config.yaml
n_layer: 20
d_model: 256
n_head: 6
n_kv_head: 3
head_dim: 64
d_mlp: 704
vocab_size: 2048
activation: "swiglu"
norm: "rmsnorm"
norm_place: "pre"
norm_eps: 1e-06
positions: "rope"
rope_base: 10000.0
rope_fraction: 1.0
qk_norm: false
attn_scale: 0.125
bias: "none"
tie_embeddings: false
parallel_block: false
init: "uniform"
init_std_qkv: 0.0356
init_std_o: 0.0046
init_std_up: 0.0356
init_std_down: 0.00339
optimizer: "soap_variant"
lr: 0.00701
beta1: 0.95
beta2: 0.95
weight_decay: 0.047
lr_head: 0.0136
warmup_steps: 200
schedule: "wsd"
decay_fraction: 0.597
decay_shape: "linear"
final_lr_fraction: 0.1
batch_tokens: 262144
seq_len: 256
doc_mask: true
train_tokens: 832600000
steps: 3177
dataset: "wikipedia_en"
Each number is 128 + 24 x the weight over the matrix's rms, rounded and kept within 0 to 255. Layers, rows and columns count from 0. Numbers have three digits each.

# layer 14 MLP gate, 704x256, rms 0.184, rows 0-213, columns 64-127
120140152127117136134167100110151134105156167122188143141148110098103121158149196154131116145111109119152106167126135141119171144140146119118119126121095106091162121097147163111145147115098139
133134085147122165086149158121144153116137140153171131128157109106117119103116187128101130152104125169132145142153142084118120138102139154146125111149120063126138124136145138147158131114123118
108137163122127147094081141132127105156121089126125144124149121143145119143102108111158125106142128099129086142152065128148095131116132064179142099108145096113148125173123158088161127140121103
093141157107064140159154092145146113146124119136134117101105104128109125097112152084084137132143136175127185111100131141151111141123158134130182128123122102176162120120132157127121086104093123
124155081119120126195134127101114102095126113102166092117115093148113170146121156131102142122177125137105148106089122125137150133154126104166172143161131095123126143141161136186117120152145133
106134107121138100144162143103082176179123165087131117124167138108137159139151126076134096113122125183131140145147150118113100156148071102123143111151123133160145149116139108121138113110176123
125167170125139134145105134126128149081113128120155124154080156137117083158124159130099110084124130055141104122138110154091156095152087174149125149133135129085068159141068166113172108138130135
147121144132120087149112126108147165163119118105121128093093061130077100154121117124139144104100170120148103122153113117088098153145069122150121122090172150109134145180108149100141113117115116
145108167144137120082175079077128107126147145122145132148129151121105145140146159157146138140146144100155111141127137082141149124145123157086140110136164121171131125139136097084154167119102128
110127152130099153115132135119101132132173129133140163079173145143189105114099124163121135145092149175123135148126135119112133108141141106138089107137103138083133099130170133125093123108163140
139148157129129184092139157143137114128131131099107165153149137139135146132096119121114111150141149165083136137114167074096121148096133152140200132114107158078119185111162125157105122086089146
093182114131135103180106177143099087176145111075134130102172180127167146166119154128158128104138136117146063098143140108127115121092115139147102133143112143109124158098115132149136135114120146
093141119112117139162134126152180133119111121151078145121094161138153133162115118118110092104114110102126079132122122118092152115133094125165137107089123142128140123173156146079126111155150090
133088156137131140141091113113128138125102132150183105093086107114157165163153128174145163098122118129173128129120132089084143121133117140128126072085170136140082086126143088134110097096149137
119128089188118126103135121132125135075147074123160135142135134114126176119084115155094079134117144127152082106131091137117120121152125110133131119107121127082140117107147152167208122111143115
089117139166127137125086123142092143148137163144138130163147142131126132155139147164075102124089155114153098144143168133083146079154116116120111121100118110129142121147103159140190110133105144
102135112129112131132166118112142086111101122132139092137079109106127109139120139133111155119112170174127107119127169134112117165114167115111162131126096124149105122113154081135129110169165165
125099160136131126129078151119136091135142127068079120109129119116120116141141105157163129105136148160161123099121158118150119141073060134183136079104147151102114142126158100129151132132142071
114129138093132113177159152133137122070158095134145101143127070133124112143127112142112116158137143141124137130135115141158130138141110159122152115162121132122171190161125155134151146119089119
153111103129120165135102120170123182075167138084054177135135116149136143129100151176138172145129122125163160096154105129154159124141108134120113154120087154121074110142120125129127101075125157
132203141152124127133145155092141176097123158155147129156107157124170120171157198148129108146105139115163149095135069166180121115105148134099156143113096143125126121128125128122151124120119145
145137123109128100111142145174121155136129095115105119150090079114135177090155145130121105156119093136141149161141126143129126119104093134144142136124105111095158132104113142083164107140138097
086132101171131104119131172150136145157117111136161114099136109129092100164114102201119117144156141156117142120140132107136089098107140119143125107109124148123096111142115104184132137131154111
126136142172083143090139125137134114146099160107117168144119121201116138125152082180149144139068126123110204129119105131124129139128113123145130186116134102168156141133145099100144101119121085
115130137103114094151128142092129086122102150134114080140143143113141150166155107137084136141120151155146137125137131121121135146132139148162150143122133175159130158119159131160098128115151083
130125137112126170165119150138134143115144125146155107108083123093152131142142118121084115139145126158133115085122132160162127173138098188131096127112121097069112138085135117114131142127113080
108126137164147137120164147143134101065143124156140145096138134126074125119146100095104130088118144145125095098135094117138210108147132128152119123141165106147151132102156102175113087104140123
150164116131141130125138102132162133097130112166161160138152106110128123149118159115144143129130154104080161117101095100124104114118105109120103143126094167139114095133134119128183120164119085
085115137117124106108125134139095137103126113153132125085104130071107150136064183109113096121131178138119072097122149162137123077108128051150077112127123113124137109092142099139132120109138142
168119112131123140107170084155106129133152131169124112157126103095122089147131144123121112076131141191120112132138115110101137140097135164109130134132118141143114078118158131153106070162162122
131149111152151144136158088129131125145112099156086151125127116179143126125144128094124138128110204101081110126171118097159135146097106138180129170063152109138133132131095115145150096137143111
140139114139088098115157164099095139115125113120171136139148124130142123142175132138130117120131122115137089139137178117135107103151127145113148160110079132125128123083117141131156148188102122
111109115168087127090123147180150138138138164134147085085138134160120119105070147117189129084132136101200128133110115099109133137116134103106107150139149160137159160131174137074115111081157115
096105113123166164144157153112135163127144111122114072119112138144170130129111105148097121148098132146118109093107117153093100141122136158127105136132103142123140159148127135100138136128106160
128153170098094147084106149148132165132155138124149149120099111110126168160125114122089120115124128137127134130158084141155154118155137123104106116137126101112131115086143140119135110083161088
134127125093120181167111103109124089128114133114128115121165119156142127149128140099112120130121115127094153145133172164134170167149159134143115113108112115130100142122165112155160155115125111
079102117103151159114108121138129128130156139173128113162149096090131173130158099098163115117123100104085133136129128109121142121132123130149175116104091142134107145097133102154118110114115086
153168087122125154115133122132099117162139128112164115099151148133136150139167091135143111145110090148128151118112117111152082084118109089124114152145152118128112109171128086093100117162155174
167125102129129165094139129087085105137143103128108157103141124083112162125128121134140125168115089109150155141138114121131147166142146134129147127145161187126095093125175088108131124159178151
109137137122120139166089115128090102122092106145097151121149118156124122114122132148116124128122156136146115141127109121129126119133148132135109137147129133114133129110113120168106121130108116
114123132167097106129162151133133117138161114128140090132168149146152140139153090162158121165152168109105131145145160139156114092125148143101126110164130145135103125133146110119142128125135128
160159097150168159111116090173079170143120115106129138119084151152106161148114110130181109148120097123132102121078095137134083139147108153134087140149100134086125134134132208148106101113138128
129096106141086142129125104121099086096119106147135071142080137099121164145093192139113100112122152175117175130170102139115119136143167127134128119145120126123147106106161102139180088104116117
132090151110104146133148159098142077153152139108110110135123122112102131141125093098127113073114123112116129159118107146141129079149150098139142158128118108102138088098097114155136125085115105
120112081068081115148118118106143127152152118117100133118157121122159126107138125095101167131107120110114149125146141131143131118115126176167146137120121135112076144157133138074143146168134176
185143115189114127108122128153142129120153124132134159107115156137095153097130153129121142162147163098106128141118107111153138096152143160121149104132167102133168144116115108084113120156145107
141123138117097120167088130115149093095102114116131091127064130162126132079147120134118158111133114098152196131141121136104122150150136128154134137138133108117110138156151113177133102104116144
161117159126139124135111155132151112113144136134104145120163128130140145121132133151107156138144153125127137130101124142119123104121157131105106082136142129059115113134157171156126147164131135
135171120109135111176118144114144159155144125128125115147114126130168139161146062127091112141123115138142146094118128108121102125120139172075158107114131137078098161177139133125171101155101145
136088153162184090124177123066103123132124126140150123153130074101145138109126151153091141131121200133151150101159125131125135122138116122143140109112163122108142119111151111116125102115079141
164124154137110175123113166146159150127132132118160182110145137156139142153112132126118118113101114139110115145152170134159129144156113187127129119125090171114096150131155150085109154138093158
122083115070122120087145113100149152150125086139083130125120103146100150111061116160113107167126128120141084116139095113158154138116143107118095133112094099107096129131158137125166141155153120
171123151113138191150119109144164177107103134109074165139116122189114143131077134132166135101131106121122134114109122132138141153145147133120129118179087111175088140124124125129134134137125162
141117141130106120080164148144105118114138126110118088089132127107103107140136177137146121127151170140136073114158172136166118122117127114110114086111124135146112134115131155114123144155143116
130155120124142145135162137119115147069111128178118111120087129108108128126138170134123159158088126112151127153144145119153109171132108122133141149115163118123151113136118095160142148093105146
115099182144130126138138134123132153145112123129145134157124091113141155101125118074145130129129158130161114108099133118085100125100135135122131143144158126100154152153174138100115121149119147
128141124120118139123144133127144110150148092147143146158115119156150131147114137148131125141116128166126158139133122152137122127106091101073109156119121111126203115114112130162152147176113173
118129135113113159113143140112110161125104092160174133119116117159107187123131139102133155107121106086120127156159131103147092126117116130108147130120116139151173128134138089094119127164128115
118166070155149159136124140151143092139138105125137137131153129119110142146115138169120150144129140105089140167157151136168133113143102103197089168105120141113127099105123198149157130116137145
110116160130130150133140141131135122163158133140121094100138076163120156138160126151110119089107160101127131146085175093134126116144115136134116114169119097145125125060137141118113145091130111
095140128124114149120127138109125151086170115092157104154171125145116116124131151123148106123189122148138085110099134162139135161150112134153166120104153156088113175135123116134122109137090149
159137121147157151091113101128155158141134088133095126127128102106153131091112106122135192151131116125141099146146157129154149121142147123137086108115155143145135134124126149129114098143099112
186144098151103105122132140149105110121059166118098141144146172121095117148120072143095135129117134130104135211119129116115088124124149121118118174095112152099113099111214099109164091168134126
083129149145117136090126137134155076175115131123108109138112118148137125132132138130141149093087156126199127132130165109141159137113110092123137099131125120136148134125152182130182127163140163
123145116106134151091139142125171121120118071174150125143100104125115126149153092168108133119134186150133101140113130141165093091118102087128140110158152128083171098115143174139091116130100164
082100148137137131139118106145171101105071168169086141135170124123153127140129149167160097135133135170129124145100166146071132168202144167113146143118127152126143125107121174133195125148118112
147116164115080146152152120133132122143145151124143144104118111111116146104089111155071107098115125109158089148133145150170193142125135133131150145144128101129157118165121104176154129098164151
165133157173093141101144086144150119099157141126105142063121128162096195121119166114105143110151132090159112124114099110093135096173123108119120128161091145139130150141142148143168147139126140
151121163142113134137124119124106101123172103123142136123181137106160122136133110134148177110163126146076133133122146102129117092086129121163101119118111109097117146141126136133129120159088127
107153094173102095151084102140089129126102137105148123076110165087132147135140157111141120101174126112144121141119079092144134185144112123117174107118095094124133084115193158128153102106132157
136151106117149151095123119137148156125135147168076107095133140159145164117123131134155075104099125089132124101155153139118134135161141109157128092081120177090137160138152129111122154150165093
153165131114142111129117087164125119141124121123089087147130144123119112147168196091118124101142115124080140116119130129134088120151142115108140086140157134128089164119129163121126124127128122
140162126124087084125140133116139089071114114117120168123175108155153109126117112140095113118119168153120110126175094107126090105128141136062117164153156113102119121157139117165151123128145141
152143109125125131104085149131133100162149140141148172121057144133162152141112170129158133121121123165121100133086151131092114152086110154155139150120123117081103133090120171136145150090152144
140131124147126130141129092114080117134148105123120122173161099124122128128129141139117101118117145150115139135159113133141132121118124104135105109121105139116152113172172133135098128117133155
111166128110109138159095173132146142160186097135164148111108101085143124156093147121124122109103103146113085069100114105156139146112117134124128104103131101113156074106158132140148107166121071
117107179125100140157108159154120131144102140146120107134109124104119124153138120128144189104101183083145166105125107181145144155126143135129132138125146134168126132113134084110094138140164161
141140162098141149140173132127126113140151093119171124117139122157132119135140136173167150178153129139117170116173092112131102116152110139156136104110114085113111107115157151111141110119093129
157151146150121121088035166154126124084120074151164106128130137120142145125122133126133127069109118132115101144147158086149127127145098135109120103172154124104130134178156147092107182094117140
185116138119121120133090110137127106152137153151106137139081164156129173099128154145170150154116142096123083132159078098177128098104148134148125081117119152120115166136186105165131143119086108
132107091108155150127164120149128164167104105140148128141132134096149127150113120162104147138134128171131142128087105128085132128114130097131118159152131138168088093130138164102132121171125155
130113123169104126105117139135147140132163121175126122130109182120095181134111135114174102128116143121151138109117121108165111137104113179127101122140101089125142121140110109123148071103141149
117162100167121128109138128151128105124138100131141099100137130124160137146143145142162120079107135153129093151107099152137092159141172101153113149148124149151151159136147150124118151137109138
102174121141130161129171130109103111113116139120119123156114151135108131175129129116158099086126164085137102135154145118185152128171116127138122144164120131115079147139111113159182129131113109
151132138129109109153124105159132147137175135104118119118145110094133106119123118120147155161102120156104116107079162112087129146129136125124107146120113123118149138104150121110143163172157092
124135090087085176122133163152103124088123109137154119099118142131161148156132099126110106102108162116135178162127118113145131131164072107153148136124097154124111094095124107133144100123097106
153113094118123149117138131108109120138167098140094130149119143159160138145119157178125167168096153123104110156134114071123146135102119128140108138126137164077138083094132132144164146137151083
140167088103107132164112081137127115138078137162121097123094109100142128123138143163119080127130141109154134103128126107125160135193131152115075096086118156166146157134120140131117089173128087
114153143124105152151113142164149157121085128116121131150151119078160156139146117148140108160139147117129135119120107156111142158123057121129095152085088117099121158149106118053135109173119136
140135111126146124131147125138175131101115109108105159141121136086117139122159157152120088090119147124167122129122129117118111108070079135125129156076134123144123087136133147143105075117158084
153217169168128115124110151153161138125135141115114170166146143153048088154110159112132143108147129118147110107123148125154148123124139087142121112133106118113105134112143141181139163164101108
161113149097162122116115143079129146136131133094112109143106113156109136103137120119142134158090148115122174139163069126151119148139120139099149123148158123118126156113157119135109161140131136
147121159116156146139118158139104125158153137087098071144124178133138119130135160159131187119057132082156117135165115098109139170110144083184124148131071174161159131133148120183109113125151122
127136142152136116132115137154145107086137147125132134165142132081116123145129121159148106093134126154149136120090138126147144116151089078160148116149140107129145167125143127121158103088144157
136130133138121137157135098111103104113147114123128107167122070090133123129167115126138114171117118129099141118137107101118120107125113125119140142131148109106149092119169139143116130168108159
152136129131102147169139137127144134124134114108168115122137092119131089110135138140146135131136122120127079123133074112134116187127149142121149121123132086105117155110154089125097122162110133
153149093130178146178088117156149152147136099127127114126092125121141135127099130133132155120160112108109114112122109157109133112165142148098139116123102156149145132159113187147163114104148164
080180155159114124150111123101131148133147121148072146091103088128137102095098133130134131168138099118112129121140113122123117118132167135124134147117138129136157139104143159137155123164137111
131106139153099080139095134110125100168121089103139116145073082141131122105149112123105098144118131115106139174150117127188146139143117145117143112144129070131110108150180115146123076142109094
123166141114126146051131113181148146122141164117098132147103174109124146138149115146117111116142137130132143117134072151178102133152139128156134135104102123110127164140133117110142121114130097
182161107148144159110130160142144128118110135159143135132109110104128141122144133121104124102121122133126140107145073155144158147132075122175123087066108100127139127135149128179151154122139097
125141103125155109102123130130155118138108148159139115118104118134132151140135147137132090120102144145078195113109115148127147142129126096121090110115128146131133098106106106114132169121128127
128098108137110150132115137140114113138065106128109118125112083130149174127138130105109130073111095143079113089071127111157110121133131138081121107135144144165128101094141110157125125134121123
167105138116123113096090118083099119160143145126133113115122100123137094102144102109129144127119082107136105110096140158120164120119136108098108126109159116125132111144127143117126131142123130
151129145148157125129112105135141140147149106084103155149156143118106170144132132131157075098171126128154136140110206125140133103131110110153139148137120093097163140140113134110144111093106128
158150114112159111129155171136094129107139152163134095110141115135137147079157157119140141082122153093121159162165154094104174101145135112126118116146115153182122135154129150104102140133158072
124128151162083098141135158096131137141111114113127142141150129184155109109111117145161123110138127096170138108087113120133168122169167124153122093141150147130139093160121144166132131143112120
134139186130134144133148171136148134134164117122136078132173163139122097116181141173117150122124109139095081193107115103115149145183112131086113144153108122107120149136124126119163102111139171
128147148117142171140138105172144111103112100128129134155158131132126148122099168117105124147139160089142116120093128112152157091157146152113121137078173149139149119134146097131102105108117114
136136145157140109148136148072141116103106086144116178104087101082096141115134126150163133181103137179101085097083141075114101090145146137101124111099122127100134115124133101141087113118127110
144139162133150113144124103133175125086173133145170163152134096100118159134083161145148163136109124096089146157107161135128125136098107105107159123060113136060127093103130157087127137127135168
176095083138126132114115144128172130138167094161100173143111113105114127109128104141116176129150131155120123066165154142152140122149089117115114075127160140133143081108140156160144112109083147
099109122116090124096082151140127151077123144136109074156136177132136147163089129140142117146140159123142135136129115130130093090111134143121119087107115135151100111132146136087115101150121115
113130151133134118065150139142125070095147103071112177133092134161130111105174114114082131117134121131108136114087105087123137133142136120092093099100102108150135149103164145098148144148136108
113141079123122118090192128127173142111152145164096118098151118116095155129153139122153144153170088154149064130127073102126138135094111099132108132107123128135156110107149159128138112179116139
102133137145101179132144175095137106134080119136109141132096101122129142164131095124097137127112095107117152117154186135123123163123122124119144106144125166151135132114114126137143113117140114
157133135162145165106122152160140105129127169078125129123126083124131097149082151095136157104129152098098169118127138089162103190133101148133125122091122120147103103120124127157111152138116138
125106133133116145111138104163130127146088111139114098132130095100137151127112154129120118089128118129110104084144105139084154138127133130105142159127108117098142164114124117148186063169167116
110139113155104112101128137127139075123081107097130142124084145158107107104137111151143113134106126092141117153134119101145180135110114122180147103130124160107170157127134084084143119088081125
117161104124179147088141112133139155099112188123145091143139103144166163157139137123107101120117179144172152111101161101131119097107134126101099151087129138098115147119127117099111125156125121
148098115119061114084184178127145142106076142148141107121142107142116149141145126141108147134113124170105115137094151123124128164129123161176167149132133096152149121133073159147079120147139161
112127121104149150107126105147134137144098121128124111117095108127110112139142141115171098081149122097126104130138175127136125114107140117064149110138122163112166122096120139141162174098106057
072086137080139144141142142140130093140133110154119122137097151141168150130116099135096168135143106183110091094124115182103121089107105062080108145127111156131119116125125132133120137134113145
122136129130132160090119107097112148152134127112113106139138178113075124164138106122139133138128120161152116160091141171140098156117135150098120111135132073105076093100128134119146150122142126
098108133130144173104180130127137164141082137103106110114125182133124145164124150115099110139132120146110112142156179100124133135143150078123120158162118138130123096103127122127157131186120129
138158129138183167090146118106141137170138072141164090123152119121129124116118107084110139104118147095195144140097100108133118134122149142139109139092103101144129054127086103085139101107120158
134111135104142162139139102172135172159162109156138130143139116193093149077106121129113120127150150103116120144098085140136139137145129161127105109098148111138131091153184113156143111145136123
173108118099135121130073135152138099152083132098117129097085151134111127103171120086142130079076098110144110141171113160080160137175155127196173122075099137119149144128162141168095105088123145
165160114158120106114143095102163172095126111103141115144132092090118156124105106123126096114138115153117120131119169107195154174119109130128135141122104148127096140134131160144149117143145090
132143143135121125107157137168120131130143136154132131157143142111099131103130140136108107103137152070102145069100095071116131135119066117101135149126137100113124142141130119094125162136079152
135110130136140134130149183171152118136149088140145112137067074075106175116124134109082144112112128126114128131073152127154134117135138167149153115130152099123143088121148146122120162098121127
145112162129158103054097140130133107127125123134128150141067116165102071125084163168132122088169130146143122152109138149138148113108132106133130114068205159165119109138084105108140145169108174
118120172135124136133151126154138152130116097148123161111110115159077109124141145108088143104123091153148126149136128115145136130137130109168106122123100158140172139136100115135097102172125115
153161085188137143104105127141126107140123111113114168161138172159174078123117143118120122140084150147119148113146111158135134104079126108136150125109145084152139101144118138116130086138164114
130143144137134118143160146151111129149141115135098141114117174154120156146138144166100098118104131132156076119121108138136130130116102138160112090128107104164140114130107122170171105113132166
135120117128139106133112174130150137178154112128104118122100144164114101122151124121090137110100132083121128134095145167147137131151127098073119082136134125108142077143154118116099111126150143
096122118159144127113095127147116129145103173121124145136101118131122151149168151096117141103113097117116138118101115080114124142128163115132154142125080142103143102124204093114155113153128140
128117180091114116082128105123102152156122135087124090119082122142155112150138131105109116105088193137144131133149134126162145119137093105113155173104129136128128148146107138205129133135128153
119091117175139121131114149109149126092136149124092130134132076154136137132161093095174108082102136148154145147100151103121120108071078119137126119148180128110120125101135120121140119095127150
133162130134078131117109085127138147130148155180099109137107142141135126116104134147140111095083145151151172101148123116128180151143112150141148130138138133186152080107123154092123094094098108
152143163136129128105115153106144081119143120133167158103101167169117129117159089137127144176163184117150162164137133121108123124132120154071160135133117129161122108143142149151121138144117127
100139134148111121142094140128139118109158109113103114109141182157129142134123103107149172103116145146097121167080183096089112093120178103169159179104121134135139108129128073126114101081119131
147164175103154106127130083145096115128164117119147130168135156151133174129105110125128147150120135164135141108130149154128160174105158196128146144153111113111130130136153093154109110163155118
199137152111147126147136152109194143119126123146166063150113122126141132130146126160091136158147120166124108168127124123100108108144134163132133074122118106137108135115119132127150124156130135
136126127130124116085112110133128135131129126146103116086114112149087119183098109146171090130118073115138120106114162125118099140086140103137117140087158114127117114136171119124171148135158094
111124146111124123117120110136148133122121152186136146093079117118117132137105098092156126120138122093112118091118142133129141123116137163152112098145117129093092139107129192150163159116134114
141142175125165132149160122132169150162106124111118087145130127124127123134107128122126137098112177110146168129110091117117113141116158135155073110131133162144112034105119133153145101105164109
140165152136143109111138156093162116141157150154111136109122099103110154155130115100122116044129136133160150085173084125095129122146138127173121102096143111102085091125119080126107094092095140
123176171134115133127105140111139137128108136111129116157110118158139110171105160100167140133155127124118117151131132071096101143144119139135141143140114147087134134115130149093150147107143161
135150106145141138126139096120129147164110139141129149072131144115121134139117093127111132126122154134154074146143137146137143116156071121152112113130114115132145112080169131123171114139141138
121146118130113178092133122093102152132104122114143122169100133139111084176157077138145148091123138091125117139118104122097106119145073160105139146109114134143106078110094166112133144107127104
102114151130111114126146139166097116161102141109124127095084142110097106178160097130129126072135174140122082168154140135178126096109120132090152120169094129089136146172088115130105097112135135
158149112101131131093160109126114091126147139128138111136101149130075113121176107086132114120113134103134088118122107068113181153159177146162143122102098159118145094135133143121132117152124146
137135121113165148123171140075165150125097098117109109131143156132114148136130142113158121126120161164155135144116126173121162139145124099125119158162150115142117121120159099179138144130156127
142133140139179112156157174109134135103110101159147179113153127140167108170157129101093157122136125109153123108148121105120144088138109129159164174109135136136126123121130113141141129145162142
110142175116185132153169119134128158101127149159174112150110168158106141164109132130101111126147172149171132129131131138118157126122172126169125080127128125139130146135160156121139128113154147
106170149106135121132138146117133161134205131143141102093126104124098144132130119139135088107144157099127104138165111127118101125143141122107167100121146125125118124076116142158112112112130142
105112126090101111116141102105135098122121100151076107100100132137138137120122119131136150098158117140139122124100137141156106099157135098138142130155140134123107139114153146168112124160151129
130101148142162115129096127148130093112157141123098119175105144073104164137066126099123119091097126080142103135089133162160171103122090113100106070162114116147158147117119135177147128124111120
154095144126113153127131121119129124149131163115116114096171143120155139149141116095142120130109156164122107157092137144134154073119145122201102126116134120132156132140111130158129158154136135
138087070091164131122135079152181106136127109100130132124134153119091117099127159109146154087154132103138160128147149125132108168156146151100118111108148120171145080139113132121111119093163102
120101127124120167115146138102126146152140137149119205136105119144088160127123119124160159123120147155154111167143097115076129087133099152180127163130110133090099146123135114131118134105133116
111108115104146093115106190102138133138135097143186135134115114104120106127117117147124124150140107147115130100098082120165152055125097105109156121099157134088153102123129156097108084135091104
124113145125126132162112120128148120113144136134126172105117130131105162104146113151136167148123134128137096169112149146109127111083149136175124147144118161140140106133149164108102154138101137
095123124132155143116150147148123143110152129162144102139142121132140117160106135143173121152124112137147117194146111143119131145150110156136111154134153143115172123141114147138149112144116133
111110127111141136134106112117156108106102105103112125140136110131104138159114214136141113141127131160115115147154110075120136143131121093135119118123113103108190123086143147133154075084145086
112164132153126112126145146086123152103169146117102131108099117147094197091138112148130087156133088166099142136095127139120103131186088143129161131111129081140131100111160117160123120129148123
124098142123129153109135144107134147165117111116159092113123112129144150130105110068125113162130117128149107142191075102122151086139122120146121135129124133103098138125152154152156132168118165
136111113131082115111161086111076075149160103103089162176146139135157098169127138114137121127144149121118155137096121085140134150130130111107139130176168138138098182108125128133135084092126152
172148129127172119125148133139130124129091104106133054150102140126133140142151110114074131151083146157129131127125150131128104113128093100107134057165141130148179127109122137140158104123122115
106146150090122159124158113138128113115146146088148086066108125134139143130136162137111157128108151176144115174102162140158136114119145148117128082178095131124098140131164112138132114115130108
164131154137122165145061117137111135146140114162174137090142141138141142153102115119128103080110131155089138113104097145168159130165115084148113124136151148097154129116133173157122126171152126
147149164129127158173153124109100188140131120149116106098110146149135108133150124129103125121115186104092134140158105171124143130153130130142117113118098152110146124130177105122080103169137088
138123111119086139105139121139132112118137139136138133142120131109175125156154140179124151157124121122127125105092095114154106098125122102111120113146119139114109115072142114109094121109073089
106139137120137117131119110144139087163108126132118148097137105113119132156111152134127118091085150177136153117131121153122136122155146099143135135125096108107160141124113157099131181119102144
145166112125086187098166135128143141128108122138147127115118130134102133172090141091148166125143143124080147116146133047137097142146109109118101162152149142117094101102069120128199167147153084
095122179135147142125125109127096108131123118153175165126134147146133101132111151161117136129144137114103097141114124140133167124085097123158124126139114182122131157088111121106134122150071112
116125132141109172134143121103133154130152127165170147098110088151126134139143129085141100104112165107130158087106110142128117101122087105112127141139106132153079118135141184137142139122124112
146113143093112148145115123182152117142137101152148085139127097164136121125071093159117142159139141149137139146137122132138126143149110131143162139095133114138111144139152119118202107155111137
125136155133087081073147114155139128126162133144140088108112115166126150067120143171080131134139153132100133131126114102110107107124118104126167133128142118089110110171155140154134174100145129
149174112106119141119173160122156165118124126158124122082123121114092127124122169177120146144090167123113133155131089105127139150135106144143133127126105137142155115162133132118135115122141100
131132110148112109142154155141126146120141120113136110142124116114094107168120103117133089127139162132146091123158146140140141143120149121123108132122157147150156112143138160116134138098106090
134127147157124122110143109134105172105149123129142127115137119113110145137140120136112150091091130119131125137129100163170157137169130100136188109126119114159167130158131197136118104171113145
084116165134122122085142106156142128128133129113134104120103123136127093157125161189186131108131141114143146145117110143134092160115111135135090110134121147161129082172099095125143120117114124
139145148150113132135078086135113116142154121113101093091155119078124142140112098148168162153097131133131102125084142100120093153117108147150121123146134168154108132122129114155109115138124127
168139138119139132122112124161139085106095159198137078129153153142078125173173112142111114124136130111171138106135118147152116131174097110150155086119147139104115130090118105138119149109113191
096096152109113141146116096134105102165126135144109159120113134151092131173160158116096097097108123137113122110107155152146106104173149116113137099111102141152089118141128143142169119134154146
148157123125093114148157117108107090151101099126119120144161178106064116157145129159109130161105102107142144094101134158155179120151080177143175121108143160136122160164119141140113144119108098
155115168082124174139116176114134088137098118149152140148126120119104147126094091120085112137147187107131113119121124110149158126107108150132091132133093157109147101130144142084138099127109142
165135126138100137086130163152180152119102127125125065117130138157147113100121103105128113142115124127127158135141184094181139134134149092107123102131127116053076124130167115135145110104143117
149135194133103149106138173119099163132100146163101145133144123143091136126173112150160173146127117107121104163116114085118097135173146140153134149088132137086114126126138101115160086117111128
121121107131115106142106107125123118159137129134170115120162174125116130160156068110133112122101111132085108118135162117101144114131128138105152114105132124127105077131139172147115168088144086
128148132114110153147128108149085130142120111110120116191120158143140141140151165106117121112101166095118111150097168137133079121114089135123085086126133118096077176142104118111143121162113086
136158143122114142147145104105090145136144130151120156141102138113099124131083118131134152096130120139090142115098160109135139128153105103172145134129115154110131102121091119090142120121118139
110164127136124120134130139132124109139093081111147131148130152084135103156124129150124135110129123174147158149094136090162150114096137129174181089119153162173123129126116119161149130136122099
121131122150085162125147130137142133082154148129133124117113131114131097141169169143136146123088145093116220146153080099152186141106113152119119154153125161128143128151073123113106132132128121
107154141105070139150126105127118147164099156112141124139125140138125123094142063123169106115110103090132137149122126185140141126111118111133129151156156127103104117183138127135138099098105064
155122114086124115107144126152124135121091141143145148183130150140119103123139140121087131119091133135162203127091095110139135162099151106089128145098131162124119138091171124105163139117141150
163146143123163154144205151150124129150115098149160129127145109119183155127101073158107146112145151108149129136105129151149107140124139156117152162165161144116077130112133088107150117105100122
121125119076112112136154148105136092160131150114135140067135115140146135140083087204116145122134135164113129119095093103089115169102126157113135137159125110115120149162136116191138123107122164
147163115179141119100148142116109096143147090129142146081135132104152134089120159158118097129131130138167195132156146118107117099154135129107141131114147143120135092146149129157164165087153127
108103135127143146124103159146119121119147137092104133117120133139140139131109140159164141115128151131142148129149141091158150090122161123103126153107122097084137079094126121118143141109121142
133115167130121127092136136182148142132147143134146118120119125127132133121093116142114150122125136153107147140153111124124103146120120116122145115106095102144141097121133143121134118097128132
141124146170137104132173146178181109157113151102183098095107153115146148114130099105122164144143113117142136126158155121131151162140079137120144103110125133101167161097140125116165162194105136
125123113130117114155111150114094098093135122155164159113114109136143124159134141152132130102153149124159127158175144140082157157165132114171127156092149144114116145187120136113148122135112180
164126102104136173151130166120165091097112115170139144158086112119126147118153153102130167126095161139135142145090171155127125100128087162106103143101149123080143168097133139141113131130131121
144151131163079144121109140131122083114129101141102104092131114115127188141128110127099088143131169134132086096129150087122110141160105098137171144122098098146098124074149130093111125120179099
092156181143169126160104148077123140130122118100109101146073101108119086099136151109124114131070138142157150121110180085115131139154148154154118117090102150153147128145126119093142139157161153
129164150115134148121130133139107146108143102157096109105111112086155131159129107188095115109098132118126130107146137147132091143123141148159119133161134130160147129110134093127167117125114116
146157158149143114160158163101090120087135142113142126128131153117110166139137151164120112118169069107134095093150113159125124136109101163138118143145150118155136122157139129135141099113161119
139155138107177152130156075135184136140139158075131141090154117155125111119104148155144103147126143120120164136083130146193108119085151107145136114151125125143111130130152125139123148135170133
091113144085100136101130101085126127165106138110121118128113138135112070150134127124103133115162179088138112127104130126128118102137055154134127102132139118084127128103135135130126172188160122
125132143141088131104100143103160107123166135124099104127108140161145124115097145146134160128106104149205121108103136150148110138118129121123100126094108138122101121121135103115143116145137129
159139137111192133095089165133100097137119070119107155132112126143132113110162144148111178133139124088086119158131120140144123106114131083163153125111162109098120102088109144148138137115140121